{"head_dim": 128, "norm_eps": 1e-05, "parallel_block": false, "optimizer": "soap_variant", "lr_mult_qkv": 0.5, "warmup_steps": 200, "final_lr_fraction": 0.0, "batch_tokens": 131072, "train_tokens": 613300000, "dataset": "wikipedia_en"}
Each number is 128 + 24 x the weight over its row's rms, rounded and kept within 0 to 255. Layers, rows and columns count from 0. Numbers have three digits each. The size before them is the row's rms in percent of the matrix's.

# layer 4 MLP gate, 1728x640, rms 0.054, rows 157-193, columns 0-127
097:107070110159142085119092115123129127130129130130098170154112135160100101114106143096160126133142066128116138127116137170106149124144120151147140091144141179132182099160139157140156100099107140128148129115100092180112125123124030160124148101096144146148140113129132168123106138141125103188114099104127155131093130131123123150115115130110162111102113156140122101096129120096141138092116
096:115130132158135117105160137125130147139131149128117129115136130096146104142134179147141160127155143131146148181107107134158099124083156095162113147167109139166135097117148135129140110162162137114115116145112135198139132115152143129148108131187125103100153100147148126117138108116134120125131135126145133129136132152133129122115104143096142090125139134101176139093149160123125146070122
106:144112107120106131107134121107173095137153144121141152148168110100119123117123134133138146119107111141183147101118149132084141159114170110123152125130086114101115137096102140097126130092134148135130080103116118085085117106102139129154113138160179123123163122115126124160151181125156141086106127099107149152124108186097112140121086128144137163146144121120102157102153138113120108123125
104:157126123098105128143100134162111127106088125113137092172135168141146157134147117133133117154073107186095179100117132123137135140142152111138134103100132103128198144111104107150143166140156103124145119105177137120146151097104122099152134141104085189159164168121109139129114141119124115198107088158090135098095126158080156138162126109165129092154098134173113134075133105116133121107143
077:166152122148121081130158098096145161153143101154114215137123128113133119118121122133100103096181104170090152144136125143123090203125162104150122138172122139106166123138121144148122117159131157173135104113131105140108133135148096142141124138139127181143125131137152118112122111123173146107125065157159120131137104141143108138133153172157041153094112156126152149110126135149131108105125
100:136116140185125133103146127102140148132115108090122143156109120157155103142153125103107139111084103133136158136146084133115164112171114134129087127125090130145096154078151111157100097128173172116138152063132122148170138142101101117122153173142120133122129120127150167110189099116125086133086159158129114183098111086129139137123113131138147129121111089128126115126143113164106125132144
097:143132117128123129121116151116102184170135127126079142088142165119132077107142140147105140136116126139158122168144138123083114168133131130156137127121142121157101141136127130121177151124135064116088133101134121119093153091120128071157119101159104101077125169098152133119107139131139130099102141141110125126134112110146121179135165088133130116150141114133160105178146165174107128160089
098:133118133141104127119125105103105152129159120115097088148122175078109132105110144155171092142139129146116119066128103089125096118135116173133079172131124131140190152167121148122084121116124119136110089144109113165138132150097119109125158115163148134087104135192095106128116118127126143109116061149150188144094137120149121111133166140125145156100144130141147169114087097117122128155145
103:183113075120093084140146102115107174152118123097134115157110090138097113167126115142159132160157115097127131128134146152096138114129102143127082163162133086117127131132121169117157160172150132161089160165168117181096153146145136122121137122141144106105102153154119160129056109148138128124159124163119146148131138153109133147132096150115125172063143122113112168104157150136149161115150
103:125139154121103072109145126092130135150120114148145098130144140162138097141131138148160126143139127124123116157146111152137090120125142157099106183102145133146162170095126096100118153139168113119118079110161153110113147136116151090107115113119138152122137149162130162166150148149121176117136129144149136138119153105090161210098076110145220153112147125138138125090116118104133144126139
101:117143120106097144085116124123118137128121132105132077149135146138094173122086118159111095120136153162156102139125097131120065097137140192171100119188140138109148075155140111140124124149153107106098149120111117117154145140118122158130124111125109121133128122157131119119141122146120097163116128181156114129098142148121131119118095112130168136180150117136149136102141136131105166085123
101:140148115142166094136154110132101145085128108121131107113112138114126138091103130102128150124153107138155125172135094119142149134118096116099106120121111122104114166171132142116139155114156113118087105095157091138166124142109172109161099143128143155147129105156080122120130156129102176131142109118095151151139130163144108119162112113167155130114105126122111117144090093139105106105151
103:132091118142140087106142122110166108112106126119122127144134151146092123102109126147121129100115185090124129155134174135178102152114105132114120101142104137152114119118119130131097134189146117099103177109124145113126120120144091118116127111154097151125152143123142117103114088140152114132113171149144111134095144112167129134122099103159135117122135149131103131153144137124131155131135
106:087130119153161127114123154093126117143134153128075099129127111114145150146145116120159124126140129092115119156097119135164135114158142100122094135109138107199123139122129092086118120090140094062102163119089125141137118126143117120129164134112147102138134151183126138104141108137123138134100117174123142132136136124106151114118121113121126098145130156117146137120128112110111169130110
100:147133110142103115132118124134146103099135143150087112123163155124177138105125140112147095111112138162096124131080151138071124099129143141118111113111132150051162118132122105154123163131140127122118132139104133167077109096117158132121131129121131121102119107117135126163147091120174146083122150122117114103109146159096090160145143117087085154102150144145104148136130175162108091127146
106:086135127103113160118143110148105152126133135120100079101107118109115133122125141127118130135136122100136151079130131159125126111150111133157118126134114129101168123127158141142114135148123107124113145075148108111135090150114138110099116130137118101118127078147106116089182099072098110108122128159122155149113141140110102116137151140129153119145147113098145119154099119152144086107101
096:143132152120144165116097133137083098176158163142139117116086150142137141096133166097146196126119124128151162108130168116158127083119124143123091132138119137130106114152175111109144175104132145116117133143131082131114121142140126120148116135136172125170094148053135117114123136131119084088116090151194106085117093124109111112122089115161117090169084128123126163150112121132099128124096
103:118064160125150105135144116138101160140138120130162164129121136139093134110139112119140122183168102113114114074145129155114137138087129162092122131110103112090111187107142134163142134097138137144095175118119147116138130091158153135097126101126124127145157170123112106151123132111115123145173107095134113123145140120092124130128107137113097137100127139135135123189094144124102136085136
097:080132133107211151134143126128122099122116147141163109117108145152141119131126114091118152154107138101128158143139103125125113134096086114118116131142125119156132063151124107128111089141120131124104114127075126115115137118128158125149086112153119124144121096089095138148130138125099147154139089151101155139143150123158095135122078160145120134143131117146169117130116178109102118145098
102:086130145182130154129141158192165147110136125123142110110123144129113135163141128153163147115077126146134117120134140149151140091165131132099174143131146155115134137122155085110144106092130176121110143083099140127099117133134129105085098144091133195110125085083126126162128105152130149120124144091169143091159140147149120150099126136116104095124133107140117114148153153123092143109095
082:111116128131104134147164159108131148100104125157134093150117154156126124132170088106134119129151111103117164131104122125134095161105158113134105102094130149174145112175117149154115095130127142144176104148088125105125125134145134139089110124100095084163107157129133156119147148110114102120147162118103100189181123127144100145145153138127113125159117117082095140109134147113119081139124
103:138098106126064137096115159147125122167115126149146150127143146104116136132057155171172115139131160113170202138130119142140128172098107148168097142128117102095111155064159161107113102103126137104149123098105093129143120142153112137094124078143083151098105159171110097135167088151105156152131094075107122131120143105178113138083116103126146132093122130105124153128130163106154135128110
092:127143139076105119138134169072121157148093138081131151096172115123117098153134164153121133113122122158108099106148164129124125163128122167109147099144180178145127118119145125178163132150102114110101136121131093123183150083138159120133128116136143112149128083138113131175110127157103122086110128111144146117142122122138123111082112137174174128158114108114155119116127168105140105104081
097:141082127109155118121151118177118123141170144103130118172116103100110150174119132139123144138116127147146133127132130129093127140144137141094121136174161091119128120127119103130140106128127106139197136125116111110141125134116151145133137164079121142141107155114126156104147100160119092136155136154121140172103119093140162144094133103126126152128102122093123148097106117135103171153128
102:086158145132130140081171128085104091098090121138116135163124097078112124099119089161138128130117121136136125143102077123084157094153144153104116125158145140135129121105121125149125076140111123165155116128137128148125100159126174168129145150161132187101106090139146127072087133127119126132087119186090118112160146118109157106128136150177087107138120132145087126132120095129105148086135
101:139136176155135112118156169115074133114162153135113102124078123146142087118158124140138091071143140138162141145109139082147138128139128128113109107115132156121180091138098115134136136116136104119123124134119113173124097139109135126119200117140144135061120143075140144137143164098118130063097100152128134121122119143081185108125148124106147134131139120108129121096126164114142155177105
103:109102101146112142181111138078132132137118101152109098128111095156123149123129092127123146124127127106086153151097110129138143123113179111187077136127084117122085117153139116160159141138077163142116128094111162119106139159095122139130139115127101116055166102151102124103138140156137155132151113144135078155131113161152105157093201171123102138112155096126132143099076137140112140121098
084:143124151157084111107089158140089169178153133144138111170145144128140126133101110097116132041137099132123130096126136064142125180086158157112141129068092141134155119105111109116136147143152147111140076107107089103123126116105148141131104127114143149143161104137137151107123087119103131111123115133123132126158105081094106079127119143091130105130126120105119114091097152133096113099126
106:131143134108103147081150145135154131130131147129123087132093122103093139132078108140089156164125136147110132085150125101118114158128171165155121122120100131134112168149171128128130122123090146145109108128130157142102149177091121127125154120153083127101147130151098110091124151104144139161129121160120141133102109120115135159132170149113090067135163144151112104133151149139137147102177
096:133092123107133154092120142111142096103145122144142133142123170172117098123080129129116136141125112139185139095160144145141143133156134153098092130137086104176102105070060191125162135197132157148100135121125139163139121158136116117187105139139138124098126099149145147100101122120135137135125149113159092119119118147153122118149164105151111139107111149116125124133091143110157116121110
105:153125133164102161187124154103129126151112134151118097150187177136121139154122128132147107130144119082118159120154111109097128130135132163129160111147100077122149117111127130131109098131129085151168153103125122113116135133103148146096129149099123130118155123120100101124155136201127113137135132115107146143165126106149118099103168125098161092123158176143155145128146071123085149114120
105:139110087115131117109120128114113140095143118103088123161143075119102108113157118083168108109150148122113092121131148107129171157089159145138117155096103152095118119152125127096120150168158146104112133112147146121100136096127090120112181132136145143105160127089151097112128102106125120162106139144121119139153156137131136133169144120128110114086098110137112118138120126177128143112144
092:139127109157108151165134114115135157129110105101094127119154129090149127123106098116139123149117077125138133115113145134122153115103160130115155124124105145110150094120116173135111136133122108112121142120151115127161129180127093142134120136081108113122171147116124108099074125139107137153133119137122106165098131133135147149134139132097148107102149111146110108112135180118127105173144
095:119131158102124109101203125124137115150085144127125096117123145136183123142125104159159122146120097118156114156142114142141157157172126163141115157118124119146122114125097115182164132126144124140142186080160165125101116164124091136112100134153124134127134108090152081143169122084075137114117143125136126116122147153168105102107089135122171169133106130142107112174144136146136142131158
103:131130094107138101137117125114081153145142076095130144119143122163116146168134111136152170093113155131117166132131159197078154133148131130139112113123085109103156132115148112106149133142142133114159101127103112115124132119097151139124108112102129134133127138095146133121148149125111116096137140137117149117122128108118104117073134154120108091126159128134133148144097161123147116136066
100:096164132102143127145144097143152096119116116092143112112101121152104108163161156116120152153118124113134156125131109168162146103154142128158106136106152125110123102117120098119143143109097160132136159157125156094123133095145113078134174119150165119111150114113084133124112160109136121175131101153089127130137186113140129106144147140122151092145151127077156141058118103136103120137082
097:105129092079131095102108158143083153110105115132122100147149157110155120091085154143127154110100097108078121129175124121135178149118104139155110136079124116097135138119120150070101161114094079141104116117110134144117159109115087141129133144133158165107167083143149141127091100120176142178096132103120141128052154137151106123089114113169123107135144140090123100133171138116156132120120
# layer 4 MLP up, 1728x640, rms 0.0545, rows 157-192, columns 0-127
095:149172108156132117130131127104080125154121093120135147160145115141110124162096129091153153118155098160125133133136108127140152150119116175163128147168095115120155124133147125131105092123127107139141167080122168114141142117124112157148102118141156117107097183117165093106098162153110139154124145124091108121108128153120115139096135150121117124138106114132148178152138166130130117139102
099:137117104148159136131119147083076137177106121155160114158128111170162144134114131105095115158070094116118119111142136197118149158120143148133111155167122098121171125176136128085140118125110126177138137144125158150127129120140138104146153152113169089144141146134089096157127129127153141109117139151149136137114112161124138124110122143137133137122086166111095115136096122131126120093136
105:104146183151129103112167128157145112148146104113104138155125108130116125138124135125159111123103135124162159103137127108126128123096153093119174129098138094147107112133086124134113111100153160159119114143122113155075128120176116141104075148090142150128141148077137098126135105144140131129134194111087141128115136150152123133104105142148151111112132169166109160124138127128087133137153
106:131159127126146152178169156157145129171147119132131131146145195122101132150160119134159084127115120108121120112126122114130111135075163171186114105154160085113144122130113133140160137082143108102169145119115097141125141143145104146138108112073097130169103172117137077133142123089137118155087120166105129150132121113118118137138139122144175104121113114116126096151123096179110175127133
087:157165155090142128119127125106125145148091117130174158095126135128134138120146069132107151124064138150174116098177124145126149111091096142120144124134105129129100139147118153131070106139115141134125115173154147112156143132132132116079153107153171133154118117128148104119108118144146116144136159102113151084107166131147151143074105132124061117109093090118120112169109142133154133101132
099:090135094071160141101120144127141125132099106110113120150091160134145102108132131143129162093142158146095134139174117121080164160146106156129124135124114114124123138142161129156130112130137159101163128089130110139140108141129125146096125109114150070155093136132180123139152144098139100120102134123132141163124159105096134088169151152094053105080133150127133168175129150174150135118109
101:111124152095119145113139110147100178144110171101118095164141128124126110109127162147123098112133102128135130159127135106145102077127135165116110172118148128120126104105096115142099121149116146161135138139112136152135113132126102119152097171095091118083123136099127079152137092134126132111129104113121121088115109106108114118112143119136172100185151124118115112098113087173166134127160
097:108102191117100126123117162091110108129144111127162145140127132145121147123144126172101151145139135095148152105130148117135157151129150118124130129162137169168140139114102105159111137130157111170138139157145110128149101157118088104143136131173110171149099124121113101153122124098156140122169108169151136118126126132134136124160110127115144109132104118148131140137086157158116105143134
104:122120118105132112147166148144134196145130112133090144200136154122158109104154130119128166141091104102062114110169150148110119102117137102139144145132110121078149119137135161105150104132139139091118187165135099117123180146102136100112124115106133139106094095117128108127108114106139086124141133099154119137114148112116159166123135119132152096123125135121133161197105155118109114145163
099:129081116130112139173166126140121088112122182121152117146115127111149132171153140113104126141164149104139133124131170117155142184145120124198127125157119111107095147117179107093101163097138145092171137131105170159150139151133154121176157172100109088102108096137117137105116149103089121155104185122086152138091108102122155136096154140174094119181157134141160136140172093131148155111125
100:151137135142131165144115154122138130188104148137103136146153156121115161141146137097096099147155116121136141171127112094121186140109129102119143104165115072119131145132152190160110100148166166164107153117145156070151153167147111135067067134123113138115164178124140124127126135122085104151099137146151131095142141078116120106150104165123136156117111102142130147123125122102115134076106
101:185164139126132076132160128094137101132155092091143118115121122126143115146151121084092150096129183141127118127136110166163123062174112145186137102139139133080135161140118114150055141124130151166114114130137112107077111145134125107101135146131127147122127108165115139106173094107151145094125127127153127130137141148163101111102133139156096092115110108177137117109124103137134121087141
105:133123157132121075161132076145173119136125151095140146082122149127126115181087125094169118107104106133132110129161152118112139130156135131137172126142127143154092111139087124121132114117154169123127145137103151102123132114096073126137109092128123145151124141152124168166106135125098106152121110118123155141134137178146100132128147141140136177143118127169107112079133107137167193087120
102:156098134124141140104103144130154135095106114135166121144155145157130131138097130153114122125139137108102099087150100127138164144102130141122156068110147124107091100123122110144167132138107148141178131148132094132091112102116125149087122124120159147154136101092116141161146105134107064110107129070125162135178147123125140090111105117138129136149147161120125109127093131142125123122139
106:114130128078118133143140138161110132133106101119114131100113150091116120161157134155140128102142135108168098111134148124091177127161170132091119106109166143121161134141137095071147098188120102127120187110125121130142162119140135076167082142093129142161149154105158187131153140140141109121176137136080118141120086100126103110141150101119108132116104103140125134150168136124143147123114
104:120099182111091130121140140125145176117145175141130142068094097104143103102122112090167113172138139140135152105146106114101163108137143114116192119121142112127148129135146136134136122130117126147144103128109151142139136151117138160121089190130151142104127157136104130143115115173142052103135110136127161135113150146153164182134139090148151123099125134107149142110112128114118107111112
095:128140136127133150109123090091164149116153162126125110114153135086134092135109133124153119135132118164139140121127172080127156135102122140084130076116124118121180158125146130141125206118130130154127128114122109102141160128132153104167128144121145088107130111089068107129143127127141149148121121100156125119081110116191129149134117078094115159155150125156154078107155109136135110121172
101:098130087152102161156099110122150123109128134130110150113148109123126166131111114126109147144170118160146147087158138157152143124157157144123134147094110127102114154136107115163127139103176138090146129118115144157145111093159161154116118101169119140131131128112106106145116141120163131176165128160145091161138092087131147137133080145165151151110120114167169105141103155150132129138143
103:143143110122162145132127088116095113126121107119132137164144133113124107128107105141155097154170135132129129096110153147106165113110111134138161143128146159115078116139138147101163129095158109167088129142127140137149145113129162129073116127087117165105169114148132114162148128130148104158140150131130148100132138138158128116148138160066123153125132118164115128122103159149124096147123
100:135096171121081133165160135114114113135091080130127089171162113114127141114124113110168119120126095135088107109134113087131162151072105123093156128127145183085131167148152103112100132095137153112157107167149147128094120088140151153092152152132136144096127145102136120128109100127124119158158140117120098103109111136097109117134145164145123162201149154129133095137159087138133107117122
088:131110099149068128136103146123127137096109137144137125124155109176092147105112128104125144100118128100122157126136120120177123086106118137130129113131163122142126102132099138118092111123067136089117105149120141133111155137103095138120160153114143157104102133135080114097130111091106147115106180112135120103136097144129141129103105112151185141122114136122094145135142147159084077140125
102:141132152113130103162105150120190115120125110148126133160169130100107114132097133126094111162150136141152123149132135122127117107098124103119125121107143101140086111105097122119116106118113149142144188105159136121121118087123121133110130135109129119116188132115146110136164136177135141122126134200119171103107170172120084065124131127158133120199149140152166118119067114135122165185148
094:113108136147153097145129152128142134139145139142126124113177158123115149124114141135119134166113121127129109094122159201096136123080164163131144146176166155089074119129123190154119157165137127094094142128123098118155154148168138150133157150084185100142116121126131152128133116119145102145141134121147077101072098101117145111089103138088168129101105182154157097114154159133129083112111
101:099085152139158133101123144149156076147144157141152108113107114130104141115108134129093122117158128157132134132146118158140114138155113163117124147111130146092133098132122162150103132090162134116162162162136119117171134105100123112143147126158138107159181102149141163169153088128128134147121126106115125173134163118109169161148146134140122127109104147128117110069111124108131165121121
100:116112153161150131119124089158179154124148126097105136124125113115159081133154119134114122109166115096148131171132101143080119169155137104158135137093099100112142151149140120131124130092133147122145131114132115186123092149122100118141081139106150136160092134124166122160117156132098130115128125125139105161133117125127112117149118082153173159117135108140129098144130120127131151136160
097:064134116137104121133128126063168083100070159170147145155145136103154145143169130156129147142124124100110116128125118150164136158149125112148136143131116124122104146135130131153117118158153145143156118146140129122112098146142114117132125131154141129127159166136100103106123151189145107134142111138125127152158101080149093081111098145168147155136173146143194093114123112150154087133149
102:157132109106127104143182141136135144107122136089076123166144141083111085142139112148131138127117125068145130139135145111063152151116153141117125181103098129145133118169118144096120108111130106142114102180148084149138139075074089139102125128127165172123112133132148144134121130123150145116165133130165122130103111120137125100135132138085108119119122100116123124094149125133155140138149
086:109126134141152127101110177141127133125133144127130128113115156160140162127105135108131124133091151103127117115104109131174122168117096122178109097086122111144115121146048119144150101111114150132107111113120133146135116127125107135129133110150115168129158151092145140188138101169134104141105122132110084183117134103135113137143113120126112112146091111142101131070064088123153124140114
107:157163129140130131127152117142083111134119132138128103107182140146129140135177098152108178138160130116158162132161103131133113107116157169133104107059125118112153134140089091139134095157117087119138119184132145085112134130126116138188129128156093153106147124088122163138071127135122142162099122106116108136101064148110151160130128111145151119115119135166120129131147137118129108110155
097:137173127146155112114114089145162164123118138149113109156106118073126157118131124068096135182161113180188100102130148129147130114140153145099149122132075102139146137112123184159179089113133127142162134104098116111143121162125131104113150122157140119126139093136144104153109125111166126130114181114122069137136138167127079104158149136103137108101130136171127105117151129115088121139148
106:086119190127191122100095095138111114131138113107129130122094077089147102125118154127092135138108159139139084118100142131112124128110143113111167118143130157132113137133121158130149145120149144121128134141094131108154102147137105095125121138133167107177059167114167145156142135080142147125089136115137139143090131107095136164120079168136109177113102109109129125147120130133159137115103
105:118095138099128163134109146106151105125116115162131156114129095135135129163156128129152114144152147124158106119163105125144157107085081122116103156144130116126177143091094097139149149133174127112117094114140112113105116149133112164063108155127090129189113088127149130115132157161131111099070134105172135140167141105131176120141100126154104084104151140072146116112166134147125080125093
090:121118109134138143106145099146113145137150102113131120108107140153135155141089186135157102072126129099118147157115075090138094097170142074116092142066123147175127129127137112117071091145103151090123136120121150115151111116139127091112138115091147141158123129114146155120165156097147108190127127140121132121124160139118128154125083135126136110135135106116094148149105095116154128129131
100:103115122151152122102092181149129159138148151142091122173104159145155115156142117138176140177131121132130131098135128121116127106167150097129097116091116136184191104108119121150088132096129171131139098150112179136105119133116166187125123126156131139137148084121119117164130092149155116119113103149134168073107122131111153131134098147098115117102145101147105132117128167125150133142117
105:098087143147098107141105110166099139124138143146143143139121105159132142174104114130126076117141127126085144116166125089138128131095102111101136151168146082112125123140169142123112157152125144122124133129124109084124159128078081123138124110096128110149149114128113127149117141134120144142082120088109118153135146113156112095156102131171089131123124122113132113136089145086141120105142
099:179159120076128154121130100088129126141105136156139134104125138118155103143134148149145126141164120094111120069141124101119106085146094133131155093102132130134117133143121143113106102138155153122147113131144173117127124143123116146123089098128206115087134133156137113118149133119136107100091103119076104154147128157120152142135103083140104181098117153106114140156132075151149140146138
# layer 4 MLP down (transposed), 1728x640, rms 0.0553, rows 157-192, columns 0-127
098:125131090117082093116172078118154146125111106097125118124098141139126127163101081113195130151114132120110135123099126139112183153105105123132138117105116080127127137160135118143087080071092100130094139122126137117098093101134105134142106117153114146082119098134089111079101149174105127121130128152120085124118117124114126154117147122101100139140097113152092100136133133107110119101147
099:140153137124115112101123134114130149181169130119136122155098100136154135119113086146111150173185081136153165123089105130134132108162156153108131135155107082134067126132173089143155127122156165101116159134137110136126160150127147134086137089139094115140143138154111085172131154113176154138129156138134140125115095110111133132092134127182149138097136170103154148085126138172170148111115
103:154091134132152147149117119151091103109160142160088122134133129099127129117130113134117114122099109128092117131116159151134117122145154113119181138109127152099132131161120139119113106160176123190083143130135070122123128136146169081133092130079118141111125170100142148100172167089114135155120116122104098125102128115167125148114119113134156133156129149186143204098139112103160128154144
105:077109088126158110178138135133163121107092132124143137147107155102115139130068118124112135113105118157131147146124100125114098107123141125130142137115142149152163143181112132105108136164167122163092106082086096120135165066093133165155129088144095161146134153136166113120127171084119126119137100141121102168197160150185129158154117131154110122133167108124124103116147138096115113107115
087:116102151126146102078159103134137111144121153131190142128139138156112101143128143137141133130099115126132140068133176136182112138156114161111141084103126134122143171162099112143095157105151131121133112105137085147117099098140173108140159134171153131115138134078125098136121111098082120110094198111099139106130120100146068133125104117142122140129140130155091101149164098135133130100160
098:121143080131114116130113153126111117135135101137124128136109164121166111128136126160135077134166118158162105164151135132119200160151107110103143137125110135112116094114114135078128114106111150221132107108121149107100147142147092184167099129177138109136087122102132152108132119122107107117124100128127104122156155094095135141169121140106126123143142123121171162101106137133094143138122
101:153144160135174145154195111136145094109117129161103133109135142128122109104111139118142093146167118142137135125096158075166124108121108128095121173043128099132131122127168090131122145126141144105135161169134127146092135149164143117157094136114124138158125165132135119118166123131082133110130121114127105141107152096150108101146128121129145162132077103143100126134107138141128143127156
097:180108143139120148121141148139107109139100160092067136114118123116156086064110117146124154153164111108158130136161123130132180134133125130101163119168107143155133104168099121138104141113126110121120094098128134122145106082143126107141140164113179108090147111128136110145086152127122132092145163126158085119107139166101127089142131133157128133094129099113139144098122152129130105128104
100:137155102104174119131124138135150158146112130074117140160128143140148111103118139120137130147121111101173115126146099090127207128124132137122143109164100138168122122126117147146111102117141128115110123124099126143102166144132113149104138131094151148121117137149103120146153091143130166141157143138122127156088100105140126143061126142126122140167148079096082133136081123138093147131153
099:141080104104059162100108155147108140138122102116138160141133141101106120137125131094141107128132171109141158142126130114122183126138119095102138134100072085147151122126098134187128073121141134103132153146125123091087128126116150112136129084134108117139078128100146139137129104142144138122110127061170133147132133139122120069157130125075158133151116194139158118120133134129136091142100
101:146150127155139174147121195086136127140124139138126110177138159128144110132165168137131092083131086089135133146150164121122098103107146136107174116090110110143141137147153107093143112122098079104151106156090141121102106133149162106124169155128177099136123165140188111144101116109108130142109115175154094126062067118154127130179138113114087122159119154146108093147095130109118081087181
102:142114131124114137117109097124174135137160107133105139115131119132209131116137138162142138113098165112141110144122151153128131174143148105125152123127076138137094097143129120125092127154126104125098120116137146107091114138113121096091162117107156138103113099139121137150145155086138149126116156133130105151121139144079116179143126162137152140146150160138087134127091106116145124093126
103:139129178097119083113097085151155112129125159132172100090110154105186149124147134168141125102141111079130069101141124122108125140137114118178148124131147135124145153141106124152161108174116137109156107109099143105104113143143137094150157098115139135148082142100153156136107129074080113119158143091127133124120130153157196091142083149086129130133099123131082153151116110122120135160148
102:123144150133134177094117132123132129130136080128134160116157113136109132153106130117104127091084170152125142138123092113115133104151117132132117140138125156098123101087121103122159170129086122166097089155148113115162116144100135152109122140152134127115126123136108106103142137176128080120141104156162093158176121132063159163154149127181144140125141121136167139149119147102148137165141
102:138093139150161155163127125139126125133136164107129090171142154157082161159101146113131132118157139181103110121130140154159143156100129062124111132132117134146110189125125134124092133102118150111141123091159096124151085106194093111150105108128123109174138123142125117118115129110134120131151128181142114155114118093148151129163116153114114118127103136125146118114156112111120137158147
105:079136121116129122126123095056150111168138180159129130141156114102142149157147119125110123113141128126180101121135105160161123119160145124155175168141207131147133157128077108116160109143109129104100099131164109126123175111126083105151141164104119134103125124153131122117118105096113132102144137142131138159074112146143124116127161142149141146149145149140118153154118131112117102123119
097:127141151157163143088136137131114147186105133093114089146089089133110150148126140091098170087137144117131129155113111125121104122092137102154119128138152162143108150092138125117127150064140145144129113139102133174137112083100120141135150123103097140119172112125123127137129146175121108107149120155179115140101085107142099128113131109150140134108129157125183127127168141124114170099139
102:131101078141112095149137147134117106114138145132115157098108132137136137123115121146124141142116133131116147124108136128150187152162110112135126135122118107126150115114094126141123164108098109123123126179116134121158132138173126137140120137126147160071167141098139124102141156104100150125085158119153136096166134129088139120126154192114102122129115120103125114094159094126120119125135
101:096101129096160102104102161170107155131152102152148139118129061112096151116122114133120103126138126180141086123178125141140127100106119110143123118133094117080156114141085131091130141159145175074122144137163156165134112144150142108143141110125137148121208175160107177103159125111131112133156144146111166137094152121117134090143113100147115141137100153081093125140153152093132088138114
103:117136126107109147124125156118106093106123135128163093109111137103122167088110159115143103126118140112108102105091150155129124134100110118147147109086099128116098140125103145134121084091147139130141112160190153128102135082188120167110137131145072114117111157171128131118125138151121147107146087143122095142103152080139085106116079161127119134101126133101175132153140098145129076136150
091:124096112121134155142129143136100180105166104125106090099106129104119133142122105122119139131097143152119156134162088134111158130144148125132119132099148132161120086143112148114091110139111164154163132111096152148124143129135153159134142125126136099096131146136113129153159145105111146161151116117100146122141087144115151159113129139136141092138134098146172100130151126130110139165113
102:106139113138101131169130101097187123180118130129127113182137059110138119145125147106116135135109141153160133071153158149118145063159148100129161145142125179105130100191112158128143123149095165126136174108147117096136138118139137130124081121145140146103159188117159107126123108131098128114127152172113100129134152151166124134132122133134126129153160150125128113123119125126116176135135
097:130146090115089160108109159118139119128138131156148109117114149179115169149083140129111132144135117161118086099093082150086170142137137131128131160127136093122145137146125094133123165110080103123094133100137153119141155109126113118148127125139077144102125154101165095155122124160122104124120113137141109135148142118100117158122113110151128129119141105148108101130118108139140179125108
098:142133102135087128164112128129135090106097107149077128100104143123132108147129116099126153173136108136135111107111113131133094201122124170144130128147150140152065115115144053133122103131146111121112107145187100085087100153165106088201076145111113160145086096102145138095106128101132121099129114137110129131163157140128165094141137143161148097175104078113142124099080176138125122137133
104:124116202125146078110106114164139155142131137085125135122107116136129108131112129164093110133146123122122118139114158113100128103121143110088102123149148123158118102110131084147122152113135141137167098122104101124092097124144153145147112104115144144145125107148171095139168168123066147113158130054099156140127168082144178133096144156122085129117127142147109131165125140151118149187144
100:123126123190110137106088121172138124109128143128130131157118089135072101109182098139087175116082084123109099123153148143111109120123145121118128130133110116116129131131151130101140190103086131144153110120111125135103109131046132150117129132137122143106147083150123139111110109103140077173168131144116142109133120139143103148120132138136139101081147141161116138126123150123105097126167
101:101156121133146099127120128129102107146107145075125140122119128154158160141104120110165107121112137160153118097158143082132161142111143145082113151137092067113157118165101109116120119124117140122106101097113165128120149128160126139100118180130134120109147160133097159200108122147138144075126130136157139180098142064087085108150157159139108134138164058139086095107174091136121130139169
089:137133123083114179149111137156138090144107127138124156108100101105094101140158123125091091149102092119146110110131094114124150162138059100143143148097145085181129101103112104115140120137117141135110137144096133149123069099176143088134155124130106154140080114100112129146147138145122135106102146054168167166166153112068116102142134134117143078144114130145108158115132132103150142155152
104:161178111150129168102148153167155077189103152150121109163130140104165145120155156151120151096124110144112172169170129129113148129111169131132161135101137121095117112130103105106145126154143106096078136111132129138114155131108155079135153105117119123124105105100132149115127132126117131090165089108098135164123084086157098141122149143116110084108157103154127116160123159132120119136156
098:159122117122151153151076148159138097110101084129087134156117173112154099126112103138130143152095121125156124103093118157149179111124137120106113162147085111127119103089110129132147129166127107151171129148091152140135129168155131134116138094174121158119137105143175124113100147118142146162125201158137092136128138114098128189123126141132132145144103109144116076113140099119136122089106
101:162134171082120116089100140123126128135130099119128122122072142111176125126125092090160121141140138163152140099107189123129108136107159161110109117115116121149069109125133108109131162085124143150138142119141157123122086116157121058145105129115119101117106084107146169095129110126124133114117107151112169158098132076091126134098073121176106088138155118096149078155085136139149148132099
103:160131123112129105099134131139103157114170125110121123152151106135148126087149138141148165106115151122103180092101115116129195128141105125154130143152135112122123105156160121120153102172121086125108130152169139109125107095107116121104133165138161120117133166121168102109131090116156072097112111117116128169164142152127142091160160136144105123150130117124113139132140115145136138126150
095:106103140134129127097115109099106156156166144157152102165204138130113120130105100118118109160118069178092137098118131121123103108165119113095161132112117137116145108133066134137119109163121098175113145122096121125133122101117074142121113112133118134167133066128111126105069132171115133148110154127118079134135103142127137135086131128118117110116144120129110132131130131129127127116131
102:133132162116152105130119168119140135122155108163140172177115138166127121119136142123145129151115106101120140096129119090170161128130144109127141129130124169097133137139103108118073118105123081132131102146120137110113156106113148120136109122089110138106103165118089159099129077114120131147112142124122122087119155098082115197113126106135141101111153123107078140114128134113140148136103
103:131115140153161142175107096163172129101116141113100154130136125120148131118148118126112111116171098104129095157153129147084110091143095125138181144123138171125111089097156125120098075110141097120140093126165106130144122157162154125158113112122144105081144144104121137123171102146149136095178143138160115133122172143104144133121114070095151123100114161124139142126161143113121109099145
099:149122119150119151096150143097162144123109132121096142096126137153144153103138126111102168148137135107119115144119153119156084141139101121145119144087173111117154126112112121143116142126208135119149107107130155136129087130121140153155144116139148095106155108127141154148157119116161155115107135145131119144185140143131101126120126135146077125138134136128115148100175134121155147136153